config.yaml
n_head: 4
activation: "swiglu"
norm: "rmsnorm"
attn_scale: 0.125
init: "uniform"
init_std_down: 0.0053
warmup_steps: 200
seq_len: 256
steps: 6361
Each number is 128 + 32 x the weight over its row's rms, rounded and kept within 0 to 255. Layers, rows and columns count from 0. Numbers have three digits each. The size before them is the row's rms in percent of the matrix's.

# up: layer 9 MLP up, 320x256, rms 0.124, rows 101-220, columns 0-31
# down: layer 9 MLP down (transposed), 320x256, rms 0.0746, rows 101-220, columns 0-31
# gate: layer 9 MLP gate, 320x256, rms 0.125, rows 102-221, columns 0-31
up101 111:138192174114086124172114095213149162164159160136157090082125139131152125112080114130089103172083
down101 101:125111121128190101095101054126108111121108184150135208092175145115171114094139070120127100099173
gate102 098:164196143166135128092173164132110108107112127103127081082159125073074093090119130135110172065146
up102 104:133117075058129092138079162145120203122109084092164065109026220101113097201112078122072148103116
down102 103:105175102130088123169066097098141183137119121113127101188141135112125136125194090081123095114181
gate103 103:148140094129128096169103085053126164200049141135088095167128079162070163123144131150099122092129
up103 096:138104105087122133131145144082065136110119131139119157122116165121118135097162107096136155117138
down103 105:100052149121105096073121079142181099171117129130068220183150092089139183133060106208150156079116
gate104 113:142136074124147085172123092130201130131144134080135170110070148043142120060099130082105108142062
up104 100:114139162164074132108198124147114116129203118152162116076169153119147120072174091143130118150148
down104 109:171126120119169171159177115143084111182139079143053124124123171123120113107117111189175119122132
gate105 093:109109129090125133086147108153106153101103116124200138168129092144139144145137085118147089071099
up105 100:103161155104157102143171159119136119125106107129153109131130197169113177144148117074079158115135
down105 095:148097115131093092149152159171101067129145104089093111061104170220147144147135126115109136109080
gate106 105:132122079098111142131159149082141161094082153172125139150084201118131063104060119173156112128075
up106 102:169105097124141148167133139136139114145135189163105161085083064154099131143110118077145160098108
down106 099:145103112135153165118180126132080148132094109121134166105106164104103185117108143121122187122089
gate107 106:119122109188137183107170206128138146163140119147130146109119165127155186164133185124103132135120
up107 099:165099171093082091060123125106108147073149099131167110132086131152168164113104137119130116136083
down107 104:137127120150137110116139058088138149141154126072149187066146200135143076133132091140114167106132
gate108 095:100143137068191087125187096112128129137173157100160115132150194104143165098189134151114141106101
up108 092:129143135144082145085108049182148082119126083137111134147133088110178173167108100175156122193136
down108 097:118095127109093120089145112095176067144178117127065152164134174129134128102073155070087190097140
gate109 097:073227120122167159140129116121091098165150069126145124151114151136132142160148177151143192105123
up109 094:085070122153204125119165139137138104127114184071100150119125159079160153111130110175064115160177
down109 096:160084155147179159156137061189101155168075140086189068154151115120090089090069135115160130173166
gate110 099:191118105158095117081091104188071113059159108131142128149125099170126092162077062199137095129123
up110 104:143115094112105126134121105179129094165142127099188166115142144122153187148098095158151120116166
down110 103:154115137050177092153128155121126130171083084076173124137137114104178104071155121138135142108158
gate111 107:147090142126169087081101145143139123160094121145129144110117117118122123136139168069156124091133
up111 107:134093091101103098133075096135169138163146142115173139174169079096175091144045131173073121099177
down111 102:131085153099129096099187150144153141163188130182137110117146108161092154112160182093125160118167
gate112 107:086165132145164125096128103060207137117163180157080154101125209199150130147151071158140132095098
up112 106:118167140161122116118155139114098125198191158111131163095125184121074160175109114199143162086151
down112 103:163123115131093156084112145137125115123141166161179058189138170106137101158157147120078162115119
gate113 107:128108132136148152132071176139111167155130126187150165118155146135120132175071169181052144159122
up113 099:143065154102146141107155127102190056154075072112132114138114147196122089105095099136136150174155
down113 105:095087120118117109072157123057129068110137131113100122161107140061128079151156136106109142189127
gate114 096:159124059116140095153171166091087147107154128128159180171104124155125168221130140140043104183143
up114 095:147094112080116154095186113118139107137073159135140156103146112115176130110094171077099119118112
down114 096:098116117186122156064091158148108153161151131101137125138192085155186150139116099112130079129135
gate115 106:138121102149120176048117149121131166166126125059161126129173148098128134094160162164159108118114
up115 105:101123134135135093147174140151119112097075110152140114130127153139178162089132152088128141145078
down115 101:144067113137121143146132149168086085092123125138098133119051093062155125120164148155158054103109
gate116 101:120122117103150145085107192121099071171097177139142166084139133167064136067159176075163143084130
up116 101:087118098091147149151142087125179151140164116131111085129130179118125133089166124100089124124100
down116 104:106125137152092171117130098121141144157178150129126058090218094135126117143117133125083078145137
gate117 099:170152143106154084128084168156108083094065079159132100101128097143093126141148162103146084137110
up117 100:084129140050125160098132109153145082134134109154154145088120150151077089109131199140071217158071
down117 104:076099095156056146188159048117147128159172118097104132139176148139069108057084137118121119141158
gate118 096:127109062172146098134187154171097099149077130140133079138108081128123183126074137138102084079080
up118 098:148115185141143151146108133091108112137189118178118169125185134139103184114124118111112114100110
down118 098:086177124175138177088076142078110153102126093122176098086122161145116106121164134122121147183159
gate119 103:161105079142145105205107187138098164173111117152120135061078104078177114146125160152122122109122
up119 097:100146133142081114152149098131088184144159094122128113119090096079173072092105160204131142069139
down119 103:190157126132150127156133191124116110088151092081112110089103124175164142150091146167157163094090
gate120 102:124150141139142144099166180134037123104113129169112128147102053112138125175126106139125133172147
up120 100:153158157140178109108113191122163141146171150201117120065081137162132131119085112147199118078170
down120 101:106087154071164200146125096147164140072159127132146133093136139085113115165091142176092102140101
gate121 100:136121116156118100131166097077085141117188152145147136134159097159092125118091166161150169147084
up121 107:127091127081097142112081138132116095090120116101113124142130107137139123167170111123101109130097
down121 096:081140119141127077100123124126098137083114168113098079127184099151104137126150121117096060084173
gate122 106:118091049163107135124139162167226132138083171152115134072167104171200131118084167139092135121159
up122 104:123109147086102087072116105157171112104126097108151136185053101100110101133139108104040149087122
down122 101:200041121092079061128115126132159160122133079119122094124105131156054142109140173133128149099124
gate123 094:111070161151146166105118115110128058112126143105152104102172109110195116146159137097182123104118
up123 085:155096158161115147143156134102126101084159115166156074134160120077089090126196103207128149124158
down123 111:108191097148148167172142127176180104090128148212189129117172162096104121102153129161122113077105
gate124 099:135065101146106124141146201163135070086112148140135201089015135132151081134083132105121124139092
up124 099:134071188020093158119144122122167126133103127136109147130100140086094122082088088146112150167101
down124 092:103062148075098139112121121091138186087138193147111129150139120156167142156150117102197181142132
gate125 104:117173120098051178149161131133112076099056213147142125136157080140184136133132103133139142129114
up125 104:143104154146160141103127108166154089170168134159120116126140128153138143127135133128102183109117
down125 100:111104110170115110126181079123131228151129136100177105209123157121144201140154139120128106132038
gate126 101:130089142108139111176093118166118187111115187088190137153074142060179158128130178090124146131186
up126 098:079187175130097107134197133111151177137060051154181168139100177111113070201081164153090132107121
down126 099:109138065094203141106133114105159156144141130128171130154086173147183187100217160138154132114072
gate127 100:146192084066147144147105177134118134176115114150159086130193120096088092110099101106166102120099
up127 104:152127111093120075081111114140111086128152130098117158197120184134074153138172101151154132195159
down127 103:122100172145062172121132076128111188124139125156118043072116103099093183169127115113121166148194
gate128 098:144147105137136134137136202076156119122141106123078072074131105121116148161080109154083120142081
up128 100:149108152147110097127103161124135131197096154156158158181064084100154153133075179092132097082152
down128 096:115139136158168070113177155103148175180073105162125124109118092128135164187106112206128127156072
gate129 098:123136144165148181115168161122112122111097109111192109180134137170140162087151116109114101186144
up129 103:069093143152091106109129141141124079123153114127109128138044079179129113124111109144148142086089
down129 095:120121180142173084149136173136198117073153122118073172167118098086123146142099160117126119140078
gate130 096:074157151118088127110108182115135128099112142121075132113097148133109080113099067178111167180115
up130 102:129116186187153128184125131192087156126114133121122129133112097135101128206194098166082151157136
down130 099:122149056085191149152071134160189155097161201127138129166128102104117117151131138110091075082070
gate131 106:169146067177113123125106119127134131196175088101176128142107086059143120145126131183152069168126
up131 101:114192120138144102092119119089103128166100169102109139109092144137078159071093131190144163144097
down131 108:128161092164121159129148123156095132134160137102135098166123104061147145140142102097126137156146
gate132 103:131194095151126094095098147115089180132102119157157169118081062190121103171138157152119150117106
up132 093:112170158101118171165155141167127156175172113130132147152075180078091102137115105156130104132086
down132 102:132150117119166163120176052134131132135126151083139112143085131126127161068175134178100203092129
gate133 105:133047132125151087071089093140159155126101171157118157156114145169146148141166141106119106135096
up133 100:172113112150110115091130067149139113135058133120068083197107085118106074096113120124163120098175
down133 106:098111080100119164116139115144163102205074146174108112154158068093099115113100119071172131149094
gate134 099:128124162091090089128130136111087151133101119114082114208150177090110170106167153245168136177149
up134 103:118122104106137096144157114134124175142159105148126086165169116136108146152096163182178134167142
down134 099:083181127132066145142070050098123144119141201156102146166146123118146143163100095151113166109148
gate135 104:152126084110115113159108073166139116121078138157133158154143132105122206108098161112147139160175
up135 104:103192139113125062105163194104103097114127089091103120089150159081151176049109098147106139097072
down135 106:128116108082117166104110122132133170151098100087124070097118147130149110112093136148127155105159
gate136 109:110166147128117070162124088125141152146129121121106134143105101107103058129212166090100118091154
up136 104:110139112120119187115147204145114126078180117113128164133150150129079146116101155093107168201106
down136 101:131149120141131140131184131148138144080092114123126157131116110162120106087128115161180164107066
gate137 098:155141170101087110106129156130108139086127134143143078109101058079115089162077151161140155085080
up137 108:204083117138134089180118099089077141079111204127147119116160059073170168118116088116077153100113
down137 100:128043098161163133134131112197133165136140120111210127092124136153110152142130161093107094123173
gate138 095:153146088118187154141170157116129129053137183148102105130167139157113154115054155133113122060092
up138 090:097119154104056044079118095200114190122166094132168123141093095134128102146115121138154087094115
down138 094:093181118144139097120147126122165145124169129156145136159137143110109077146121163114195217106097
gate139 102:161157088078123138104103157193122131129113156085150182130114190119124073183187154155085153172147
up139 097:132059146150151162124122126083124106106169079185140177172139109203131086164078112113093157184044
down139 100:091081143113126169176136108198124143152169138112048094113120109178179115111118138153122125134120
gate140 104:159123099164118082091116136203177171132063122112140187088038136101122084148202144066119159191091
up140 099:113168148097178121141135097144140171196183171165138070095171141149146151169122158084103131154127
down140 101:126145079108113137101151119160091174138143169158111143109155146130078121146144160100152152120164
gate141 099:150178122115100119114146125180160102133139086090125115111122125132158084178127185128165118150124
up141 101:141141165140122129120086119134156110153092119130125149120178111149055145124103086158165125167163
down141 100:104194150135089153196185122101125151128105133112182098129134038062193142126150102112104103207097
gate142 097:181101130105135117180111148161087133108103123137116097074096114154161125101088108175145133170101
up142 096:202155085118073116178119084189129171230088079119144102141139111094130156119106131106090094183097
down142 092:100192038120115118128125100151111117119098156112093098153133133175078126088146127132174116108132
gate143 095:072149107147157114106092140098137147130150122115130117164144119130179141163119129130089165226092
up143 099:096121164166155131130128073161133124119153100086148070208096138072145154109145179201127152116099
down143 101:088196208176097073162164162085144163132140191157162135113125149153124115124105120118162133141110
gate144 119:061119122147135128123161129094130179115127161143140128115163150134122152111081096182125191127173
up144 112:210076163093111137126121154130151147182160150127179179144089102131177139146213145112123133109098
down144 107:107050122156087116108155144128128187130150159103119127111143163095115150119074096197102153128158
gate145 094:153078106108122086079164085162092117129102069133091148125144149105148154097116164142162080147017
up145 093:178103108074115135207147121125128107194152130120106119157071158118112148090174122104204177096094
down145 095:168151106125110144050152095122095099153154131155152145127099149087172112118107086106100147137156
gate146 103:103125121134181142096155139130114172140120150134132090109094109155128138075133175115094143140149
up146 108:108117101174199170158132125132160163145155079028136069095134159192085117135086090152102093138109
down146 101:152141110136135090096120113150074174152081123104129082152159068147119160116123077135113115147126
gate147 096:127154050098146153112188125066114087150138140130110088110105153091121148065142126133124184099121
up147 102:125124114141162170121104138166186154145187090138125129131151171065166171111082113176140144113123
down147 090:113022127150137116106111123133126112117102121145152183115167076173092183141170119129114134084053
gate148 097:119121128082123144149063145129141197127093073147159164127064141090135167121133189089143120117126
up148 099:137126094209086141091066128105163078150080151123130187147123142167192130066106092160075105193146
down148 096:123178136039107119133090172183136112085104123154072151175153150204107116156145129200092088095093
gate149 088:144206131172154080100159124130127104175116167119135156097133102108078121086185142101104112167097
up149 091:114035182183116152098069121116101056171103139121106132136133127158135212136133093174187128105106
down149 093:112114102173124092102154142200083138112178130146144160097138121146143115160133145107157055095107
gate150 106:098136137126156156127163141135135164169102154160159138116135118174147178123168117180122187087125
up150 106:128118167084117109161160137126148098190139140070115163099111132178174142174162201036098144162094
down150 107:172222080141141100136107131163135082129098102147119130125127142132144095126146151012107127137118
gate151 097:137150144106131144110082140185147080111115157109212042151121139127108124139091122169134125092159
up151 099:103128076167122141147121134132142114090153125094139129117024120139134119090117093114112114111128
down151 100:158151166156172144148150115129124168094158144160120119161160105145138192143145103152185134101071
gate152 100:097090081130064060099162161147120157074126094165157137168157138178178086153163094156084121151103
up152 096:121107133149127142132085209150094168134178089089111096122142102135145094155192135106087098181093
down152 099:136101119158103160099119142077151195101158101151115131126127059112107128148182160180090167156163
gate153 103:145168110142102042114135096160159127153113164159121119150092167109167157055118120083189159151169
up153 103:140142123156155119108072075118155119116192104140142128130164120102145076179112122086104042107088
down153 098:105187158154144153074145129113204151049150068137087151116168107085150125087147163141145084127163
gate154 095:106172124154104065102087207039116096077112163211104094131159113173142091056080153159127146150124
up154 101:152130137130099149150196109147113166118111127154157110145145173127145150135111147146150130118150
down154 103:136097098177130145131179072142121102097135113187138147206127119126174106138120136082164100101069
gate155 105:061107078143122153125155091095153122134117190139159099113132143095138172218133096090137158109134
up155 104:141126145175124140144130132151108114167142119099057159116168172125128073150164165162057132163160
down155 098:096122131157166125181096162086076107185131157092112125126098111157139158082119108119147175148090
gate156 090:115186170173082134097145106112075110101123096170145114135082168100116104133145151100167137147118
up156 089:090201106119104150090116067096150143090160134165093071123142100132141110129044143072094159047166
down156 092:101147070118092165111107087143118136016137150144153104116096119097156071130105067116090161196142
gate157 107:115149150159130144142179167136139157092131175152118166125083111103101130180120112123128126088090
up157 103:164146189113173094084120134094120134179100120108124129125123116116088116144130103112080086146127
down157 095:135169117183160148129122158116146124076142141086133165161102166138133097112131099098128215159149
gate158 098:084128141158102171080141181110184083133139043124092137129090090134084163141127203114138189145157
up158 089:054150077163163103151154172129101122106095123121149169148097158137129088191154158135137137196106
down158 102:120138117100184097107129155179098113115048169187187122127165172153152152149109126128145157134086
gate159 109:174161074104149116149117122138095059097082169196166129148111115165149105105089160143129196115087
up159 099:142134139129131136143081108124121172163163173165129209173137131191214140153138139089151163178123
down159 108:123138140127105131159138081096114121120090185110139099110102145106138139144123086097125157176105
gate160 096:098108163120183074089124101139144108115125140120100083098122112121133162135170088121054159116163
up160 103:076145116143139084041168123105151196156130119096127111082151095112114138167192084131152156150165
down160 094:095151098068100169127127128096145088074123103145137087117111158158084140110135183116090146212164
gate161 100:125144141096113142124116124158147152114123189141169109133165110092127138103141178114163179097163
up161 107:100195160106144156099148116103145136081131129128111174139107142120134128202094079125093128174115
down161 097:112072129182146117138174209099109096152130140141120116091168092136106160096152100153083114139133
gate162 101:141176109112125135132130095102110185124124120109171112072159131111118114142161105090182105111115
up162 104:144108100088184109153058141209129122208107115128153170126117119143157160160128161159143139134214
down162 101:207140118124164185090067169111129138161128151140131196088114179098110129107098136156085094162120
gate163 091:113165101167130092090129123109154111134086101107143143124126157076141110111177100100139157178100
up163 095:172084155145150095114169053090078157100161145097166115144145093102176176056116172130130115099066
down163 102:101148121144129124197109136134132092143141131124128163140121116100134058158137133118133094140123
gate164 097:097075126145154089085140141113134145123130145145109129124158107156176168119126165108171126147134
up164 101:123106114150165164151101149142163079129139134145113108101120112140128127161111119096120162147088
down164 096:095042119123112134147172094157095128179110093129082089143138074118106090130126101118102151113157
gate165 097:103150158153072166118142178121181156130093148133108092100112159087148140165143140159085149118103
up165 104:148153111141182182110144070158117133138092134090061091110103115115074120144152128185137120131134
down165 092:130176152154113136147186144194145139104107114154171110101075138158155110151110127160111169154047
gate166 102:093175094116115130116138115180100156144120110114151112129096156111141138137190158094162134098092
up166 109:121157095137085117131123105151139127125159077069145136120161106081134111150127080201153149184165
down166 099:161138078150119151121132171117212113182119059109126139188135084126121097153081105158110106123130
gate167 103:165080086117119178129152086141173159189071114137094162125167145147113158146164128157125118107100
up167 103:167162111124186145123112132070131152139102163147104061144099155202137146156073115143119088073113
down167 094:110179112131172141100152126072184130120132088110182195167055161129117123114099080119089163153115
gate168 110:097139181147093115117096092150160164123082149181157152106124128127125082150135110140123095073149
up168 101:113127138159057070159136135074062133153119094091120154159140161074094138141115192146128148157149
down168 101:102090144110103132172026114127135206121095130116153087141110107132159124140066181151124151137151
gate169 102:148174156141100070128097122133130109136151123147134130143108155153135099153179146136082159114126
up169 106:102163101113142111152124149136141122109185126177081178135156126067127168172079087101185118211150
down169 099:144150111118167167142148068140141083130198104184180129076115105144082146105109109143189118095134
gate170 106:132155129139147089167123074154118063133110121085176151077092114080143145141139175071103158033132
up170 103:134141136079084138062100113082099152158118143053131164145146090148135155105091120140131155064127
down170 104:100025145187133071186088135137094150127116148133134120113133196108171203141125195098131156137109
gate171 107:175107101185109150100157097149150117033160118119163154054156097111069118137098143096149134216096
up171 104:084143176085140119173198123132105125135097188127124127162105126095091152096095149092116095111202
down171 102:144202121125121179118216075113115203152106121143154214207140096112089088067160157119133153204083
gate172 099:155178130112102154135127112134138149124100102071149110172122135078125064118205137108096156118067
up172 095:103143120113164113160133165164109066098137146182067155100157175102061149134106138162125114139105
down172 093:106131095174172133163115159106135152124118101130123074147167170092121162120101133138153163113195
gate173 103:139111163170105123143143113125081166135092136038170082088151115139149156128176155029123126063149
up173 106:166121107161135132123135156177144118122156102107061135162132092143119129147137149164145148124135
down173 113:163242107164146147120126122134115173138129156120134102144105168169131091108124080170151201128134
gate174 102:113185097169075063149116206189163139179092132072133122102069165112123140110178069107088084160077
up174 107:158093174155134151114099138083116090116153135146153108098147073138106057100117092152175134147120
down174 100:109092146123100128119078130102141125132143142181174132140135169168126049154125142121160211088112
gate175 094:072035146074095115185127135031165165191121114118107169136135153131115083155149089135097137150137
up175 093:168209107116118101163052102135113139086082142117135091160150090156107139136126073123126132116132
down175 094:136130130122160122116083110111159228129132178160147115152158146159123161121114131110153147197102
gate176 101:136123104158133131194104134123154147123135092114130142134133092154059149092101143121174121132111
up176 101:134122160164134120113117126143130099143109076111106098111090104133117116146033089151173146091116
down176 103:185105110102174133139091108171153125126128107086119127125151118084130176094142113093167119175131
gate177 097:141114054151171141103144093126178149116097106110151155165087145142109047111145123122110144116120
up177 098:129139156114132138142159108146155115116115150152109156095151189154111135125160126148113184123105
down177 098:174211096174093150123145125169094064147141142076140098095131109147177093150110185130108143125124
gate178 100:208140080130091171083116142146120159145158101103116143145151122096130129094135124172177160142085
up178 107:099098129112144153106191072192101117064129117178175152063168151181108149122169169150170140102168
down178 099:064108129192140124126122116094136158108096172103083096141156147156120084155137055129090116116121
gate179 098:145132101148132146127164133141109133152127091108115116087135110141132148106128142102127149056137
up179 104:076133136137234131145166163151149159136049133121116120086146155102135164099125130132058125092131
down179 101:125137050188179128133121143163179179192132101095109122110130128106152102043097113146172109160217
gate180 102:094099121129067104196025154103140078163154090124111145115162131078081126111175122183069156171107
up180 104:142136154140050146175141167109138128135117136130093142095131098165071080119167148136078110070085
down180 099:137192170147129139131172122134151148136144159146156076122143094088088143100182086133098157157112
gate181 090:176121131154068129158116142154088200184152155173128206038142128088125108112164075144119132108080
up181 087:153102138139122216130172134098096162160177172146084178107138102114149137016095086118126110055112
down181 100:080138121124111085092156105132139115181096118149153073131200072142057119118159138156146123130024
gate182 098:128120166152111135159149211106151140216094154133142125106121122167152146132122140108109066074071
up182 101:130157101106129142135142103125143082129113132082112156095096152131117136113069055108113160092140
down182 095:110134149143155143150149086102180167098153157110120184101159101122105111120093129110130093133128
gate183 107:138207091172158108156128202127095095076151160113134145174128178149153120169167157123076142106139
up183 108:126145071127168110075145129147151140133172103169178133159148183147165126086143095139098135140093
down183 108:140082110069137047119145142122129133084145160107126118166134178077160164094129134138138087115117
gate184 099:087150122116170111088126115166140163139085098089168069177116092115147110123083155144125046159062
up184 105:131176118167142142127146146136128109135179142102120085130167111092135138110088104131126103105178
down184 100:091133183098178060112128156139121088123107139129110107120136153078127141104116115119116113153159
gate185 100:108105067135143096111189132141157101127138087108139145110134135140136084133148099113199118136096
up185 099:118205167101110121155142163163123132105104129102109125147118101109138139095191164134166147113142
down185 103:099239134133129146121081131083091138092082132204139111091170147113119114137094098186144083152159
gate186 090:109119163135136080099130099181106060087089069182159150066140140132151151130155122113105114121120
up186 099:123089107108114149137111123109131145146117114139107136090162119101110112140102156118127102120167
down186 095:147097118132092172101134106185134063137154105145175156137088139068182108097145145083123121130143
gate187 095:128126181138134161118171089146100174161125123118097135114128179119155124140119107117145127076090
up187 097:111159133108151113173084137123136085165105114182107124158096126111100063154136172122133085194153
down187 098:131112157049092104067152112153141124118122107142111128140131105152133129121074099155123089137165
gate188 099:138105120031126134145158134132107079181079105144096090090115111073089174220110140105124135167088
up188 099:078123090111103117115134137141110095091171165116174162107154144123113116095078071169062129079171
down188 105:158084141138128101050163077070116181091111138109102120102123083188137120120137136088125080092094
gate189 100:099131070103120126165138088145110153118158173078113120100159159075135121131143169117145107160135
up189 106:185118091110153172080082135163118135071125171118147112106163137183146079086164099079114135105157
down189 102:176191121104109150127101108124107119148156084152125124111154119121147104137130116151175108116110
gate190 088:145110130130174113143134124157136170129142157080176138105130080120114080163138189147156100161137
up190 102:091146078129107161103143170092161128130105088147162179160186076110169122109141104146137128102162
down190 097:135109131147106142114218159122098154122149072157173115102171130138097164169136116153149167137179
gate191 096:155127112087129095166088154111138166158142120161100119138109137173123166150162092122135178126089
up191 099:164144161151087155156038143131049134132115129117122147116125158157134152131095111171139129136166
down191 098:119188134113092151124060123088168059157127143097103087112105177140129156087139171144169116139147
gate192 102:095218141105136083093123191146136130139160149149164088097152074130134168117099125127087205132130
up192 087:190125103159157111157149078146157145145093120150114089132030132133131160098111110092112173166107
down192 098:104125135155107196158161098134149099154142153125093116116135169137147134156157187201127139112156
gate193 098:166192136158178141129123089159151142204074103077193168134120127171078084143121132157139069128150
up193 094:164114149168134154108066163105102087141127127148123119129105103104166096090167122148183180134074
down193 095:158110133085138129108126095107108166075082083149172139109154149097129094132116170137122136119154
gate194 098:079146122181209133127126096151066158151048105123167107089099139141135068174146099129129094130141
up194 079:086154128187196163117140112098074075141086099094142155103090129131118110133132125155089092167078
down194 094:130028118132192074085126143160139137092090155039141080098106126127150149144092155133153151119164
gate195 100:091133121199149150125160106146169128171148153141138086119196094149153176166166118147155120064094
up195 106:117133147089128135137130132079098120087131153127096164133123057126065101107147125140192082164116
down195 105:103084110162113093137124129082102086084101068101153081111146027118131110126128134137154164096132
gate196 100:128159101121094125164113086175156101151108135100085137108067094081152107100145138121162179088090
up196 104:099114091140072180146160117095146110097118155197085154078108098133118141123106087157083133139171
down196 103:115112089146115120124128190138097094152116172197152146114131142076107124209112116121119146131106
gate197 108:124221185152182163145121202163112091124082116202135099118135123146106128102130144116162196095139
up197 108:086116111136155105141150062077161166140073167075144151158188131146106214144105119162085165153093
down197 107:083139137171144130118114126124142131084083151151134139138139140089126115104107051148110171128150
gate198 101:141163125101069137097188121143139143147132103166180153155152083077090185143136175143113168104143
up198 100:164054156145070110132144071144130209117131130142122084159082099118156152127124103066182139135124
down198 103:098111165140141158137088152122134170087157147114097145133134123139094183163087082142159201141126
gate199 100:152150153182125109178117136181084163110119169162099147084091101099139181199133157141131094142074
up199 076:129080144133138114140140124114126162142109149157155183104121084088075144156046127170092136144061
down199 108:133122138107132106101139192155131145158118128088106153178147136109109125065170173152100068157152
gate200 100:125163132123106117135067162145050127164064126134134039070109111159130179127133127169086133092106
up200 107:087172142139106118123116135110140138171110159152155065054136125116055142145088091109105104153153
down200 102:141099106149135198143102150162153162139129136077135091093148136116173069126111103140143113156103
gate201 105:140150094130174124056146138132182136147071110147100124110165087146110160129181101116215248073105
up201 105:164100128161180136073166171105088085132073161150100161113088146096159120184167131113154155136117
down201 106:122114136164131112075076116123142096111096110129118128110091119090124161129147169132137131096165
gate202 096:091138140162078047207116113086142106188080138112146104056101096091125141191114083098089108143156
up202 104:111086113089116145128142078119087093110122094101128138127119117104154138175145144111106176110168
down202 105:110052117078141164124143138127077170159088098104190075199080096180142185128109134081134127107135
gate203 101:145117129112063089079137157119148142118130112105138124115126135121072168107132142090154144130069
up203 094:048187122130139129106100104101183122124159130117155155138142095118133075151122174109105069125105
down203 091:132164112148153147153128131127130075147108179183155085108121146109145179135172102129206102154142
gate204 097:181149154111117154180135109234153128161128140083099176163105087152118149148137161129160147127168
up204 097:129067145117139110091174130100125101104127138098104197113131163104102084075143123062102107167125
down204 097:101161095089112126110075158138167156128145134150145127080140182097140114101105162206147097181116
gate205 092:126065122141150122088137121078084163136163104132174205164063138060080135117086095136124192109048
up205 101:164140107109108142076082150092070172114093079084122120120097109119143176100177114162204097097173
down205 100:168136149159071125123130136117159172215022105116129119129158070138146131071117153073104035125084
gate206 098:144158084173176121209112104128109163178098142168142176141146147073123154146118089133089086118132
up206 098:183155114106161152104136114090095054147138126137135095117168125174123151130168134147125169146156
down206 105:121141100124112132094123115171132110161152146075130121079145055092117095132137128142151143153125
gate207 099:118129144048137146127130142179141051109136169149179143174126112167180092090162174144108168169132
up207 093:192085165092154178161142106212169125157135148079124117139087155162144089158115159164102126143098
down207 099:138102125160170140136154141085121155098089142157187132138102139157117147081131120165136122163156
gate208 100:107112140136143049133140127186130090144146111068183119139129133080105143143157104152090128138116
up208 108:124143110110112121133134120088108144104180106055162103109129060167147141103117102124128139130141
down208 100:129177113116069102090181092114151183121213085129125143146099130057185141116144126167111144161171
gate209 105:118156123132113159136043197095133139200118176144123169050143111152037133080129125156155121089148
up209 102:095114069046121133165160106104134084111143109153099152135076107135099102125167161152108165126170
down209 099:063183065120125114078121146146125105083133122140079102166160144132107141128087103130078140174109
gate210 097:119116165145090113107177103155137097122087195149133180127134144108185142115119154116109129162134
up210 099:083157174125158149094174186141110127083136149160076075152120129118138124125168096151136156139126
down210 097:120095108139117113160150126122132104144102123058144003102163139117122112170133123113115173126122
gate211 098:096181088160136143065155131190121058154131095136204111117078123166137133163139130106177153082128
up211 099:119096119077076108161123121122130129151134177116107160065188109151103167157161099143099169105177
down211 101:149160149060129109145126131109114104128173122145076150121105093087177135180115127157172177094123
gate212 097:152130146120158141125107137062138101101093105107149103133073122100142105123134159148175180122131
up212 094:160196101116132073177158126111107151156133155117176173091117158134124141085124124145141118119121
down212 098:099082098078130140170183142149148115101132178143136194136178142145115086149142074134163072123175
gate213 093:117026115141119169133129137127143081139101173105156126125118170151107121063129088155104078136139
up213 101:091136108108135104106156150128154140106140098195126173133117146129146072139148096164060156100117
down213 098:165174074115143118180139106190177175129134139158147112097124106150186138079127140101087094134116
gate214 109:163146120149126142154148069094092145145149113151158112171105167152089184147154109121145118093135
up214 106:186156128140099113086120217162101122151119085140103161084071056132148115179145151135094126163132
down214 088:116255130161079148166056117157144116154160099132141145125088120148148078096090151091109193102148
gate215 086:171124117073141149106118109117118095155111141122083177076157114092135113143157111174132119128162
up215 104:158044107100086153115092090094178103140152083165095151103162157074113121113177147150063119101111
down215 086:151244135154134116146107087127130190085163103126123153135060115123114137103072155131137162131205
gate216 099:094116109107134113150095157134096144128106149125109160146117236089088133117105177074078131170115
up216 094:114145116108115213072130118095096158141086184076129138103143159127057112146104160116062128122147
down216 095:124087141196161128102054179169118136118076168160125152106169129134095125077090131119173121131139
gate217 104:209061110129146098161114122066168085128117192075113129154182138117096137072134161157109150092044
up217 095:128124131184112094100151094140055140143128141177107131138130090140108157138162144226142057206091
down217 099:108142152123181065141162132108123109148087181171126125127110082049091191137132104171185096115183
gate218 104:140078142147137135069118164108122147144104144123125143139139140112108161142180131108091192092193
up218 104:135157193130064131088137132125123120150168155126098151080137050132123155129135211174107169138139
down218 108:111147113112129139151087138143131165163120184088095091103174073093123145091141163152085058117126
gate219 097:120145088152148101139197145129129154085130180148054132112139145139143119076170139111082148170176
up219 105:097069159115163168074099158076157080106106148142136204169106116180132177164128163136182091146100
down219 096:108073154099155081092188124126119074073163086106115093156191164190133140150091114183074084050095
gate220 097:131165113090115115164065133156082067123120161102122153166145137172153176210137116052141164117157
up220 100:143088135185120141147150150091119101136172095145138081088185138119129166131117157152128141104132
down220 100:169086182137104108094131157101104147100095124124120123150140190118114069178104125156085089097092
gate221 103:171202109148146121082132144112119130108097136162122151105120094140083114168137133127157132078157